python train.py --head_dim=64 --hidden_act="swiglu" --norm="rmsnorm" --norm_place="pre" --norm_eps=1e-05 --rope_fraction=1.0 --init_std_qkv=0.0225 --optimizer="soap_variant" --dataset="wikipedia_en"
Each number is 200 + 20 x the weight over its row's rms, rounded and kept within 0 to 999. Layers, rows and columns count from 0. The size before them is the row's rms in percent of the matrix's.

# up: layer 2 MLP up, 2048x768, rms 0.0322, rows 1672-1695, columns 288-383
# down: layer 2 MLP down (transposed), 2048x768, rms 0.0322, rows 1672-1695, columns 288-383
# gate: layer 2 MLP gate, 2048x768, rms 0.0322, rows 1673-1696, columns 288-383
up1672,094,190,161,206,195,216,166,217,203,196,218,209,212,209,192,198,227,196,208,235,161,179,212,160,206,196,179,212,185,239,192,178,182,206,207,189,214,245,171,214,176,188,182,162,187,172,220,230,225,253,203,225,192,211,204,196,192,208,230,168,165,169,188,212,209,187,176,198,256,218,189,197,209,203,208,224,208,196,215,193,198,215,202,191,202,233,178,182,216,215,155,179,196,176,248,202,231
down1672,096,182,211,198,232,189,194,188,223,190,220,202,223,193,201,185,193,177,236,224,190,186,191,190,176,203,222,206,224,199,166,236,198,201,167,216,192,200,213,204,196,225,227,181,213,209,192,162,188,176,200,208,173,167,221,182,227,171,208,210,179,200,212,196,203,212,226,183,182,224,188,208,178,192,235,190,215,217,187,163,185,182,180,195,189,183,212,221,174,170,204,180,199,237,223,202,192
gate1673,107,208,188,192,215,184,218,204,168,225,239,176,242,197,212,174,187,192,208,207,205,199,210,218,217,188,191,259,196,199,195,189,162,245,226,200,182,189,173,216,186,220,217,208,249,214,204,185,197,212,201,191,217,220,197,187,191,201,180,175,187,220,191,202,185,188,209,160,200,203,147,213,201,209,205,192,218,226,184,203,230,211,175,235,205,207,200,205,197,193,213,214,199,211,223,196,203
up1673,103,230,207,195,192,198,204,225,188,205,192,214,220,183,209,213,214,215,189,210,208,214,170,204,219,204,206,213,214,172,198,189,197,162,216,209,227,217,216,205,192,195,167,210,200,224,200,210,227,197,202,206,228,173,211,204,166,214,156,191,220,203,206,226,236,212,219,224,231,209,221,184,228,192,195,218,206,217,210,181,201,185,202,195,208,190,163,189,201,181,188,192,200,180,203,194,208
down1673,101,209,172,221,211,198,199,184,191,212,182,213,214,193,161,206,194,165,220,186,214,189,228,220,191,195,192,173,208,197,189,205,185,163,216,203,213,209,217,206,203,218,190,198,199,226,200,208,159,193,175,248,169,190,195,189,193,195,215,200,179,191,224,188,220,203,185,256,216,201,206,219,186,175,219,190,220,219,182,231,149,150,203,144,192,184,182,165,204,195,194,191,209,195,210,198,205
gate1674,097,187,206,208,176,192,209,212,245,225,187,190,216,191,219,211,183,179,200,221,185,208,175,219,159,186,195,216,214,206,198,223,200,199,201,186,203,192,173,210,147,212,203,241,173,225,193,211,197,189,196,171,191,218,188,184,201,173,219,223,215,216,171,156,199,153,177,209,215,151,205,180,197,198,209,204,208,254,178,175,224,222,213,216,191,201,219,188,207,180,213,226,209,187,189,170,210
up1674,098,195,218,202,234,218,195,187,167,183,217,221,173,175,182,187,196,236,166,185,187,186,235,217,222,233,195,134,188,199,206,178,205,222,183,233,194,182,238,222,227,205,221,185,186,171,190,240,203,206,203,209,193,176,211,231,225,209,211,188,186,169,233,213,196,180,196,186,214,222,176,253,192,205,213,198,174,187,232,204,194,179,213,226,178,193,178,202,196,193,206,218,208,190,224,231,187
down1674,098,207,218,210,185,223,184,196,189,176,186,193,210,177,235,166,222,170,170,202,215,188,226,175,206,177,227,180,174,187,225,199,207,160,201,215,157,215,208,198,174,244,198,192,213,208,170,168,208,196,210,158,203,213,188,189,159,227,171,233,174,200,210,205,189,176,207,206,200,159,215,198,188,202,224,206,201,222,222,191,223,194,214,205,233,195,232,214,193,161,209,183,215,161,182,208,207
gate1675,091,213,212,201,173,231,192,202,169,183,208,198,225,202,191,193,183,228,188,200,195,224,208,172,236,204,214,210,188,195,213,200,179,218,203,214,192,194,219,167,189,183,219,211,222,218,186,206,208,192,167,173,201,223,204,187,178,194,201,240,174,200,207,187,191,189,227,203,210,213,181,192,189,221,207,218,188,207,184,207,177,208,176,174,191,206,187,186,193,147,210,222,187,189,228,186,191
up1675,090,185,222,176,169,177,199,194,191,184,203,193,199,198,216,184,200,211,215,220,201,183,213,208,204,181,202,217,188,210,220,175,195,189,221,168,202,179,226,164,213,203,197,217,195,190,216,159,199,190,210,205,188,198,162,179,208,198,226,213,215,224,194,188,214,201,188,212,227,218,192,208,213,175,165,181,204,224,198,227,218,178,220,205,238,169,189,163,201,214,203,247,185,202,186,205,236
down1675,099,212,201,212,209,200,190,219,166,177,196,211,209,169,230,220,196,189,201,173,213,182,204,205,191,182,194,202,176,148,218,232,206,174,235,203,186,217,209,211,225,163,176,239,192,205,225,226,202,232,194,209,186,213,203,181,179,246,203,209,202,210,199,217,176,221,215,195,189,239,220,174,198,182,214,154,223,184,168,214,183,200,206,171,186,215,190,198,214,197,191,226,200,211,195,220,198
gate1676,103,160,220,167,165,213,177,210,188,190,221,199,214,189,245,203,229,197,183,164,196,201,192,202,204,169,194,184,215,222,180,210,192,204,201,201,199,210,154,203,229,160,195,173,196,157,179,192,182,168,152,163,194,227,256,167,215,215,176,227,180,181,204,241,187,193,182,221,209,193,189,228,195,200,193,176,194,170,209,186,219,187,193,216,199,204,210,203,222,234,229,205,214,234,191,203,182
up1676,103,189,175,209,225,209,245,185,219,181,221,205,214,214,167,192,207,182,195,200,231,225,228,200,176,203,196,207,181,232,213,182,210,183,216,202,177,204,178,196,198,206,177,187,209,149,186,207,192,220,238,220,190,184,171,181,179,201,196,228,186,227,216,194,209,171,211,201,174,182,221,196,209,193,219,186,211,197,181,188,213,211,227,186,224,177,197,185,244,176,172,227,176,201,204,227,240
down1676,100,202,216,192,180,209,224,188,194,211,186,201,171,210,185,201,190,184,194,203,210,239,218,202,206,186,219,208,207,243,198,204,216,193,252,211,208,184,163,185,180,202,231,175,201,172,192,173,213,182,210,198,187,206,213,200,187,178,210,210,181,190,206,173,199,208,225,199,185,201,187,217,234,188,204,197,230,226,216,225,194,215,175,173,186,183,219,222,197,173,199,172,158,211,232,206,201
gate1677,096,192,206,165,222,237,251,200,181,162,220,207,190,213,189,158,208,210,194,223,213,204,192,225,221,203,219,189,221,165,201,220,174,179,185,221,175,187,183,180,200,227,221,196,195,242,172,205,231,180,236,188,203,212,194,207,193,201,214,206,195,179,162,237,213,188,192,232,216,196,230,207,205,208,215,223,192,224,217,182,173,212,180,190,227,189,240,236,189,216,191,187,199,204,201,190,201
up1677,099,207,186,219,204,187,169,209,174,214,215,215,211,183,190,229,173,195,184,196,185,223,229,189,185,208,177,223,205,194,207,188,225,215,203,206,195,182,238,210,213,183,197,238,191,199,207,193,190,214,214,202,207,185,208,175,181,213,191,200,221,227,207,192,189,217,170,198,212,206,185,225,198,197,209,195,183,191,164,226,218,206,225,234,165,197,211,205,202,134,183,193,196,204,190,217,227
down1677,101,206,209,230,187,169,195,216,202,185,223,216,182,153,197,202,207,207,206,224,189,220,182,198,206,195,203,198,218,212,198,202,220,218,221,211,196,225,238,207,186,173,210,221,216,186,195,220,176,190,218,195,179,224,208,193,141,202,227,188,204,204,205,181,177,228,177,181,192,177,190,197,174,218,224,196,157,176,187,195,194,193,208,217,179,180,199,196,222,219,216,212,196,202,178,197,191
gate1678,097,214,201,189,204,164,237,188,170,194,206,223,210,220,183,211,191,191,237,221,173,235,218,212,172,187,191,195,253,208,204,206,211,216,194,226,183,189,224,186,195,174,215,214,184,200,214,229,210,189,207,221,206,211,191,216,190,196,183,182,224,235,185,237,249,161,225,207,227,191,175,218,225,203,179,175,177,190,203,190,199,206,205,195,196,173,208,212,216,198,170,164,204,167,190,195,211
up1678,102,196,175,205,231,191,201,173,234,211,184,206,193,216,166,220,168,206,236,191,190,175,190,224,210,220,231,220,187,182,174,214,190,193,186,227,206,208,203,203,201,222,219,216,208,198,204,216,217,206,195,192,166,202,203,180,240,207,165,203,200,234,210,194,210,162,195,178,171,189,213,174,174,205,203,212,242,204,203,226,220,196,201,189,247,213,213,196,170,217,138,202,166,206,209,213,217
down1678,098,201,230,167,189,195,215,201,191,238,192,196,207,202,164,161,213,209,213,218,250,176,209,196,180,180,237,215,179,169,199,219,195,218,183,207,190,207,218,229,242,206,217,196,195,186,201,209,203,221,207,217,209,198,213,191,224,197,232,191,198,213,214,211,198,217,189,216,189,211,196,202,227,184,241,208,191,199,210,168,198,211,221,170,194,170,194,198,206,205,169,195,198,217,199,205,225
gate1679,115,205,192,226,208,190,216,228,200,187,194,213,222,195,193,194,228,220,179,222,167,188,199,224,199,204,190,230,192,214,134,191,244,221,214,207,207,242,203,172,206,220,214,193,201,213,164,180,190,220,206,143,176,194,204,243,205,214,203,190,207,206,180,229,235,196,208,200,176,206,203,236,183,204,192,183,197,201,225,194,190,213,200,218,188,169,157,219,208,166,204,216,194,178,184,229,217
up1679,108,222,228,201,215,188,200,194,218,181,188,211,195,213,200,190,171,201,194,185,208,162,185,220,185,176,206,225,174,166,155,192,205,154,218,209,199,171,224,215,204,189,193,199,179,154,179,201,201,226,221,190,187,211,219,188,170,179,184,198,186,222,208,158,209,199,211,192,235,220,195,184,208,208,202,226,169,214,220,219,180,235,200,248,187,175,185,184,172,178,234,235,159,174,225,203,187
down1679,102,195,209,220,183,209,200,238,201,210,180,242,202,211,179,215,178,180,167,200,204,158,216,199,201,186,209,206,195,201,163,220,216,227,213,193,201,204,250,211,219,175,209,250,181,203,177,217,190,202,194,227,198,180,232,200,207,222,197,200,208,197,217,165,213,190,172,196,226,210,220,173,202,188,161,195,198,198,175,209,210,223,198,209,188,193,198,225,225,216,202,212,245,256,194,206,198
gate1680,099,184,200,182,197,235,252,241,236,191,227,206,208,219,222,222,201,201,209,226,200,208,187,203,215,182,213,210,190,172,183,170,209,225,203,223,185,193,218,200,189,213,230,204,217,210,193,210,205,205,213,201,199,190,197,198,258,183,220,157,205,203,214,186,176,223,193,183,216,211,176,191,216,191,220,196,225,191,205,191,220,238,164,229,208,205,228,205,188,238,197,208,241,227,212,217,197
up1680,101,228,189,130,215,163,195,207,206,247,209,177,234,214,189,195,208,201,179,223,205,203,206,213,181,187,183,199,209,159,175,229,182,213,222,210,203,180,161,187,224,218,186,200,183,193,192,215,209,184,196,224,199,248,226,180,173,211,177,187,199,209,211,221,205,232,202,148,246,178,222,230,204,218,205,240,206,185,191,194,209,224,197,199,213,222,178,191,182,175,180,180,178,192,199,150,201
down1680,099,213,185,212,199,188,196,205,212,197,202,178,239,167,196,189,211,172,168,186,200,251,212,211,225,202,204,202,191,198,170,227,199,213,217,182,164,179,218,203,202,216,185,188,214,194,198,204,200,193,237,212,189,242,212,253,180,173,222,202,207,202,202,181,236,242,211,212,201,207,228,207,202,218,253,196,184,162,185,208,202,217,194,140,215,185,221,178,210,176,224,244,164,207,180,177,177
gate1681,099,183,178,202,181,207,225,237,193,193,195,207,214,215,207,200,193,205,204,217,195,161,183,199,177,229,146,205,203,212,196,213,204,197,230,176,214,205,211,202,195,210,198,172,225,228,246,194,256,188,177,219,190,226,219,205,187,208,150,212,186,170,184,204,200,169,228,231,182,201,188,203,224,241,219,193,172,214,219,177,190,185,170,201,210,208,231,225,182,197,223,173,186,211,224,188,178
up1681,103,245,180,219,211,164,186,204,209,189,205,196,203,174,145,209,199,204,222,178,206,214,202,203,182,182,196,185,187,183,212,207,150,220,201,216,199,217,199,160,231,166,241,219,203,196,226,184,214,185,219,185,235,229,171,215,199,180,170,155,180,220,208,232,211,206,224,201,196,202,213,185,191,202,177,188,178,171,208,172,190,183,230,187,164,181,190,184,196,197,175,175,183,198,165,213,216
down1681,100,192,195,193,165,221,206,199,209,219,161,194,201,215,179,209,191,181,211,218,199,198,201,207,181,201,207,209,208,201,235,194,196,200,235,226,220,201,213,213,216,184,216,237,162,217,213,198,218,225,209,200,164,217,198,221,220,180,207,194,196,221,191,218,197,203,193,198,216,238,229,154,190,221,226,218,217,189,187,222,208,174,164,188,165,164,197,191,239,181,165,239,203,230,214,208,181
gate1682,089,205,198,203,194,172,198,202,188,201,214,225,224,182,246,195,224,207,174,167,181,200,227,187,206,184,207,242,230,194,214,217,171,184,227,159,194,202,196,215,205,202,230,186,155,204,193,189,211,169,192,238,193,209,208,236,202,186,220,177,197,179,211,243,213,177,173,184,172,203,230,203,185,216,195,232,206,175,211,214,218,208,203,198,202,187,196,231,192,163,201,169,173,206,196,209,216
up1682,089,214,174,204,222,219,199,218,173,219,199,211,228,207,214,203,199,188,187,163,224,182,218,200,217,188,216,217,224,231,197,180,200,197,246,200,193,186,228,224,217,205,198,182,184,185,195,190,220,167,223,185,224,177,211,204,174,211,216,175,233,198,182,245,229,211,161,211,155,199,200,211,218,191,197,183,188,188,213,242,220,229,196,188,164,205,180,190,158,190,186,178,195,177,192,243,192
down1682,097,216,191,208,209,192,207,186,173,196,156,215,196,226,197,198,218,202,189,212,214,196,222,197,236,199,183,221,202,203,195,237,173,198,199,202,239,193,211,207,249,153,220,164,218,230,218,202,192,180,193,224,212,167,198,209,189,198,183,218,232,160,153,209,222,188,249,225,226,258,189,188,171,199,165,204,227,214,154,211,262,199,201,198,174,205,211,191,236,223,211,195,184,208,199,219,217
gate1683,088,214,170,192,188,193,205,187,235,173,210,209,188,218,234,196,184,232,217,200,198,189,188,189,235,234,199,202,221,176,212,202,199,171,242,196,199,199,229,199,172,200,194,178,187,211,163,215,204,208,184,220,224,187,199,198,234,182,181,187,209,181,171,172,228,206,213,188,230,200,207,213,212,200,193,211,220,190,240,181,217,204,228,183,230,182,193,210,188,218,194,196,211,197,193,191,194
up1683,087,221,220,222,194,202,194,205,222,189,216,199,186,209,202,207,179,205,196,211,197,206,172,219,201,210,184,189,191,200,216,181,241,163,237,216,241,188,192,225,189,210,198,191,219,213,199,214,208,189,200,190,198,179,178,227,216,178,170,209,207,211,177,213,186,213,196,183,193,213,186,177,202,170,193,219,185,180,210,192,188,215,200,196,229,205,192,204,185,201,175,171,203,208,198,197,186
down1683,097,199,193,204,200,184,166,195,209,194,199,177,223,194,201,204,171,213,196,178,178,209,241,200,177,225,187,200,196,193,181,210,205,161,204,206,187,186,220,198,198,212,213,204,188,181,186,220,254,226,185,193,181,177,205,155,230,148,196,248,196,195,173,200,207,213,231,208,199,190,187,203,220,162,182,174,231,202,214,162,187,230,223,176,216,191,188,230,196,204,190,193,136,194,207,201,193
gate1684,088,163,185,234,192,179,207,232,187,202,165,207,184,179,180,193,218,201,185,171,195,197,225,209,202,185,205,197,209,184,209,217,211,183,205,180,196,198,227,204,222,187,211,184,206,217,216,180,179,192,209,161,199,221,230,185,200,170,209,179,198,206,173,194,174,184,217,166,191,183,200,189,191,211,185,198,139,173,186,206,193,182,220,213,224,184,167,198,211,186,222,228,211,214,170,189,198
up1684,088,240,211,197,196,201,196,193,186,195,205,193,191,193,210,226,186,204,227,226,216,146,224,204,181,215,205,174,201,192,236,155,231,199,240,189,190,182,210,162,215,201,179,224,208,217,199,210,213,206,208,164,198,219,168,215,223,206,174,227,199,206,240,217,191,216,172,232,203,169,186,204,197,197,215,199,224,232,198,189,175,186,169,201,215,172,187,187,194,190,189,150,228,174,195,187,199
down1684,099,183,216,181,184,208,169,215,223,180,204,219,206,189,213,171,193,226,192,222,237,210,194,167,224,195,196,204,176,220,210,186,213,224,210,208,197,202,231,183,188,214,243,216,206,209,188,203,193,185,177,204,210,160,195,198,222,224,217,178,194,235,221,185,235,218,176,173,172,198,213,200,245,194,205,192,213,216,216,182,198,208,188,198,185,212,191,191,193,205,188,178,189,240,204,166,195
gate1685,100,236,206,198,236,222,229,179,179,218,226,205,157,225,221,176,201,208,154,225,212,184,157,203,180,228,225,176,232,219,220,196,240,210,224,200,212,205,200,194,202,209,181,180,192,212,228,187,184,208,180,226,238,226,238,172,230,185,206,211,203,159,187,195,189,226,182,219,261,162,177,198,215,193,251,239,217,187,201,195,192,216,209,167,197,220,176,230,189,206,228,221,204,189,185,204,188
up1685,096,232,207,184,190,204,207,219,237,204,240,176,191,155,217,188,169,225,209,183,187,213,201,166,209,197,225,204,199,227,213,215,197,180,219,186,232,198,188,195,217,247,171,245,214,173,208,215,203,212,191,180,237,185,225,200,213,176,224,223,200,210,210,165,141,177,202,163,173,201,200,197,173,186,182,200,236,202,203,204,202,205,238,206,189,186,219,202,236,201,167,213,189,199,193,187,184
down1685,100,197,211,221,202,237,150,212,166,167,238,205,236,196,215,195,213,223,176,183,214,167,235,194,188,220,192,164,199,201,235,175,220,179,217,203,231,192,223,207,231,211,195,188,191,187,243,197,178,208,214,214,198,163,229,178,208,182,223,215,237,183,213,217,177,207,226,235,206,215,206,212,191,184,214,203,200,188,186,226,237,209,181,210,183,214,199,221,224,207,182,185,211,213,236,194,190
gate1686,091,221,214,198,199,186,155,218,244,231,229,223,207,225,230,231,208,170,226,197,204,185,176,212,209,202,186,193,203,201,182,208,180,194,214,234,189,189,195,180,233,185,194,212,176,206,163,205,236,240,215,203,170,190,139,203,224,186,206,197,221,200,211,186,170,176,221,186,198,224,220,186,194,219,202,141,216,205,203,190,218,207,226,205,177,188,194,198,211,225,189,192,220,184,190,237,207
up1686,091,159,187,200,204,203,162,183,218,175,226,187,156,162,211,181,166,210,192,189,163,171,197,201,175,185,153,208,199,203,210,204,271,208,230,203,201,164,218,212,203,192,208,242,214,168,202,204,177,211,216,200,222,183,205,211,192,210,206,226,187,196,190,215,192,200,205,204,210,192,185,160,228,193,196,205,239,193,208,210,206,195,183,183,219,232,214,217,199,199,151,216,203,201,192,173,218
down1686,099,194,242,177,182,164,183,205,184,192,221,160,200,243,182,226,191,192,223,184,215,202,182,204,186,218,185,227,201,199,191,212,215,178,178,229,209,181,169,206,250,201,194,221,179,200,222,192,222,201,191,203,186,184,194,225,201,191,210,198,181,225,206,184,178,180,216,191,231,187,197,195,222,171,199,234,261,195,175,208,170,196,198,200,205,182,206,172,151,203,171,208,211,201,209,212,203
gate1687,095,232,215,204,171,199,167,213,195,187,218,197,185,189,209,194,197,166,212,219,204,216,196,227,183,230,215,198,194,154,224,190,205,212,206,177,171,162,180,193,207,229,179,188,180,233,195,197,201,204,189,209,217,190,209,212,180,185,190,200,208,197,211,205,238,186,212,228,255,265,218,212,180,211,170,212,172,185,190,154,202,190,188,199,193,202,204,205,200,231,211,209,198,158,236,230,181
up1687,095,224,218,177,190,189,249,220,184,196,199,206,182,180,205,230,202,209,204,189,238,194,238,207,213,211,186,215,169,222,201,210,209,222,168,230,215,212,187,216,207,216,183,168,229,191,206,189,182,182,189,191,192,193,220,209,221,200,188,184,216,191,162,200,209,209,190,247,212,197,193,200,179,175,203,185,219,188,246,128,205,179,197,191,190,209,170,211,181,192,209,248,173,207,198,197,194
down1687,100,220,176,198,202,209,200,220,221,225,180,224,176,202,209,201,213,215,185,190,179,183,191,165,209,191,221,202,206,208,170,188,228,185,205,187,199,189,199,191,221,167,184,187,176,183,208,173,185,182,212,188,219,190,235,198,164,200,161,212,183,212,160,185,207,201,216,180,191,211,204,174,197,166,210,192,215,221,188,152,200,215,201,193,186,225,189,176,186,192,177,214,186,201,204,240,175
gate1688,105,175,211,170,196,203,229,200,209,201,202,217,210,173,197,209,191,178,208,190,190,171,236,190,223,168,218,198,203,210,188,199,180,180,198,194,207,194,200,221,190,238,219,207,201,211,183,222,216,215,203,180,214,208,223,188,166,206,199,216,212,193,210,181,214,198,205,209,198,197,187,169,176,177,232,184,201,184,216,158,250,160,204,188,201,224,187,217,180,173,201,203,206,181,176,227,208
up1688,105,221,201,209,207,216,196,183,189,217,210,204,188,207,191,229,215,199,200,187,208,214,204,212,194,242,247,199,210,223,187,214,244,185,211,188,193,224,228,183,223,201,149,216,210,173,173,166,220,193,190,220,200,203,222,211,211,163,236,206,167,210,211,192,203,206,169,183,182,148,225,222,231,234,165,181,202,200,201,205,230,224,180,226,201,213,206,187,241,229,195,222,234,202,243,152,204
down1688,097,176,168,232,179,189,212,181,186,190,213,211,192,218,201,201,187,197,205,206,202,189,191,201,200,226,227,172,160,182,206,163,208,206,213,204,186,189,238,163,245,140,209,188,174,197,208,209,157,176,230,201,175,191,217,217,182,185,223,218,197,198,212,209,184,198,204,187,201,205,195,199,229,192,272,223,206,183,211,215,178,183,187,220,200,207,186,157,227,174,165,194,208,201,177,177,194
gate1689,094,220,223,232,225,203,189,252,202,214,183,190,235,180,235,194,193,172,214,210,191,162,183,206,219,206,191,209,204,191,172,191,198,210,177,206,177,237,210,209,211,227,189,176,157,195,201,186,185,170,180,141,201,184,195,206,177,196,231,186,215,220,221,200,197,200,185,214,196,214,199,208,231,217,197,199,244,224,203,201,256,194,217,211,165,234,183,205,174,179,191,194,165,190,174,198,226
up1689,097,204,210,205,198,207,193,176,185,239,187,209,194,208,181,230,183,184,190,169,201,205,218,226,163,167,214,168,190,205,193,208,215,199,188,211,221,170,200,179,192,213,207,213,213,218,211,182,186,238,199,207,191,199,230,189,236,177,208,217,184,212,193,193,192,167,203,201,162,215,215,223,177,179,175,194,187,147,200,190,214,189,245,181,201,197,187,178,174,217,205,222,213,203,199,201,179
down1689,099,213,215,182,163,207,192,200,226,182,185,207,174,234,195,207,211,172,202,221,216,238,230,176,163,204,197,161,210,201,224,202,218,188,200,214,196,212,205,188,198,202,201,181,204,172,225,184,193,219,223,178,189,206,215,220,201,180,206,218,201,134,200,199,212,175,207,182,166,190,212,220,195,183,188,181,143,177,221,217,220,193,233,203,218,165,211,202,177,214,189,208,205,209,198,205,183
gate1690,095,208,221,251,216,192,207,214,185,212,187,213,220,182,219,229,239,246,188,212,205,231,200,214,204,191,214,194,214,263,157,197,159,211,176,174,180,203,220,223,188,204,203,218,159,172,216,216,219,191,174,173,195,186,204,194,199,169,176,188,228,184,176,184,241,196,182,215,197,147,192,198,159,188,209,222,185,179,205,243,225,196,209,173,237,198,237,203,201,225,207,196,232,211,173,216,167
up1690,097,201,197,208,190,231,182,192,182,194,210,178,196,199,184,186,204,219,225,229,196,201,224,150,220,207,218,163,204,226,200,148,180,192,191,194,199,199,182,221,228,226,187,230,207,216,206,179,189,183,173,186,203,181,211,200,233,195,189,226,200,208,214,227,213,245,157,199,215,191,165,174,185,178,201,202,215,184,201,194,216,186,225,197,151,173,222,181,223,184,180,233,162,194,155,203,172
down1690,100,205,190,183,183,237,193,199,203,148,194,223,165,213,204,191,196,207,225,216,183,196,231,190,209,181,199,184,206,195,207,184,210,200,203,183,198,186,192,184,191,228,210,196,179,171,166,162,188,210,188,190,205,202,210,205,192,198,200,222,194,200,249,179,154,202,223,195,200,198,180,181,191,197,191,149,223,210,203,209,204,199,190,181,160,179,199,163,210,181,202,195,183,189,222,183,154
gate1691,087,220,217,220,183,193,197,150,194,214,183,226,210,210,211,220,215,210,166,196,207,160,195,175,212,222,228,202,198,216,212,186,253,210,206,170,162,241,184,216,177,203,190,154,235,220,192,223,200,188,210,216,169,199,229,167,171,199,196,189,229,198,219,195,183,191,183,183,188,182,211,172,234,198,196,227,197,173,206,200,201,176,217,199,205,196,219,216,201,175,235,199,171,215,213,194,197
up1691,091,234,168,143,168,218,210,221,206,164,187,204,193,229,213,171,193,189,208,227,226,191,241,218,190,208,184,212,211,212,215,218,175,224,206,214,235,185,173,200,233,214,165,211,171,196,235,209,188,209,208,189,232,178,188,227,206,215,189,196,199,194,208,234,224,180,198,232,206,212,205,185,167,207,220,230,210,200,208,214,145,207,204,207,169,220,184,207,217,206,175,228,192,208,207,191,204
down1691,094,188,161,191,190,226,197,188,176,177,220,214,196,214,218,157,179,202,187,185,201,187,220,207,201,170,205,208,211,196,184,177,217,204,227,191,193,192,193,234,184,227,199,215,229,184,214,170,212,211,201,194,207,202,196,180,212,208,193,187,219,220,207,185,204,208,245,224,193,196,194,180,191,202,213,189,190,225,242,175,189,191,189,224,184,182,202,209,215,217,179,239,167,164,222,191,194
gate1692,096,197,191,210,219,183,213,222,207,174,212,214,192,180,221,216,168,208,186,220,196,192,202,220,187,203,208,172,170,179,186,181,230,225,200,216,200,195,213,194,200,156,195,214,212,234,188,215,194,225,215,217,176,197,192,198,226,180,202,200,208,240,190,187,191,205,207,188,205,209,195,185,250,213,194,204,194,211,191,165,219,188,168,179,234,203,195,176,214,199,210,210,214,191,234,191,197
up1692,095,202,208,202,194,208,193,208,220,202,195,173,181,193,203,217,214,233,208,180,190,236,221,130,199,164,211,182,198,169,223,187,185,182,202,185,206,204,202,197,168,202,184,199,201,128,183,140,198,182,205,185,226,202,236,190,163,221,197,157,197,186,165,196,227,202,213,199,185,204,201,195,184,205,215,168,197,158,206,199,189,199,227,232,145,191,193,195,176,189,192,195,179,172,191,220,165
down1692,100,209,202,204,231,212,186,169,195,210,214,209,215,211,196,197,193,235,220,160,218,204,206,152,153,205,184,180,201,220,175,219,183,165,221,189,199,191,211,220,190,168,186,210,235,204,237,175,208,179,197,199,214,212,180,224,174,194,161,191,193,201,167,152,187,232,182,192,194,220,194,233,213,218,209,222,180,207,178,180,213,170,225,217,198,206,223,168,184,201,169,192,168,185,238,196,147
gate1693,096,183,205,211,183,169,190,198,207,214,166,177,212,212,206,170,199,208,160,227,197,222,206,182,209,204,166,153,170,167,220,224,187,200,201,161,202,208,198,201,189,226,173,154,201,218,226,249,201,201,219,177,232,213,202,210,217,185,196,201,224,182,199,182,180,200,217,211,181,191,218,217,206,206,196,181,199,251,236,203,212,206,210,227,201,212,201,171,214,166,213,208,180,176,209,197,165
up1693,099,177,220,182,246,178,204,192,204,208,214,217,193,242,195,190,174,182,201,196,204,183,205,183,163,189,214,239,166,180,205,200,213,216,209,214,214,224,168,196,216,215,228,190,188,220,197,177,183,174,156,165,211,185,217,212,168,219,191,195,219,212,206,180,228,189,173,196,185,204,199,179,215,186,199,202,186,184,184,249,204,166,203,192,179,219,230,229,193,201,199,199,224,213,208,209,184
down1693,099,175,238,198,186,218,211,191,227,196,172,209,199,215,194,169,214,238,223,186,204,214,175,194,212,177,209,205,231,182,185,201,203,223,244,196,224,207,171,188,172,199,274,188,209,197,218,178,174,210,200,214,220,236,211,192,158,179,210,201,181,224,194,256,197,209,184,209,216,192,208,207,213,206,222,191,196,191,162,180,219,236,232,161,168,206,217,227,225,191,160,190,203,204,194,212,202
gate1694,089,214,200,227,188,211,198,205,212,201,196,204,201,198,205,227,201,229,195,183,212,219,197,230,203,180,173,210,191,212,233,196,201,215,192,271,229,205,224,203,194,178,198,188,203,195,198,209,195,202,225,214,220,208,233,197,170,202,222,195,195,192,177,176,198,216,200,212,193,230,169,192,207,169,211,233,185,235,173,203,193,204,163,201,190,178,168,227,217,173,196,233,163,199,212,236,208
up1694,092,211,187,194,174,205,226,202,207,193,179,225,216,191,194,201,191,182,197,196,223,232,192,166,199,200,197,181,178,196,198,192,203,196,214,200,198,219,171,215,225,197,213,203,228,162,204,218,216,182,184,211,209,185,175,230,206,164,173,201,202,226,193,206,165,188,175,202,201,163,226,215,207,183,192,169,181,189,218,188,180,219,245,188,202,205,217,191,194,184,242,221,189,213,172,165,176
down1694,097,204,216,200,221,200,204,202,212,195,196,208,235,189,202,208,217,214,204,176,170,217,241,185,195,183,179,195,232,228,183,213,195,203,201,214,231,203,166,184,209,197,210,187,210,229,203,205,237,219,218,191,200,198,194,187,209,165,179,178,178,186,202,172,216,195,211,209,184,218,175,204,176,196,215,243,216,230,204,216,184,210,195,169,231,168,189,206,161,181,203,247,180,216,217,224,251
gate1695,100,199,199,196,170,230,232,189,204,208,196,203,180,183,227,173,213,223,197,206,201,215,166,225,193,204,202,172,175,222,167,231,223,176,200,184,228,189,200,239,192,188,205,224,182,212,221,219,212,236,258,192,206,207,239,194,175,192,173,200,193,179,177,173,214,213,190,195,190,214,194,222,223,205,172,151,205,189,187,199,197,187,212,194,177,218,193,221,233,254,220,210,228,205,202,191,211
up1695,100,215,201,205,194,206,195,211,188,182,187,206,256,162,196,227,170,155,214,212,230,162,191,214,210,209,260,190,185,193,231,174,197,189,180,216,207,172,188,231,217,215,205,194,216,194,196,246,212,203,200,156,183,201,166,206,233,198,193,245,187,234,209,217,231,161,179,191,229,201,215,205,221,192,203,187,209,214,200,207,198,187,179,190,191,186,229,194,185,187,204,190,165,221,213,215,204
down1695,103,187,214,206,209,173,183,169,177,218,181,230,222,181,197,196,188,191,223,180,222,179,201,198,194,194,194,205,236,194,206,193,171,197,209,221,192,208,225,234,217,213,191,179,222,221,221,190,233,182,202,187,226,188,196,207,226,206,213,227,193,239,178,196,209,186,215,189,233,196,185,188,196,188,210,223,203,186,203,193,182,172,200,192,192,185,235,211,192,175,163,201,164,208,230,196,221
gate1696,103,183,190,192,177,231,201,203,211,216,234,197,175,179,229,179,192,221,218,196,206,215,176,214,194,214,194,227,204,170,198,215,225,194,207,205,187,203,200,170,162,185,212,211,180,172,215,195,196,210,210,210,188,205,221,196,198,196,225,224,181,210,212,186,219,152,200,212,174,208,201,205,168,167,187,238,222,204,204,231,211,204,159,189,245,188,200,197,174,225,197,193,227,223,182,229,217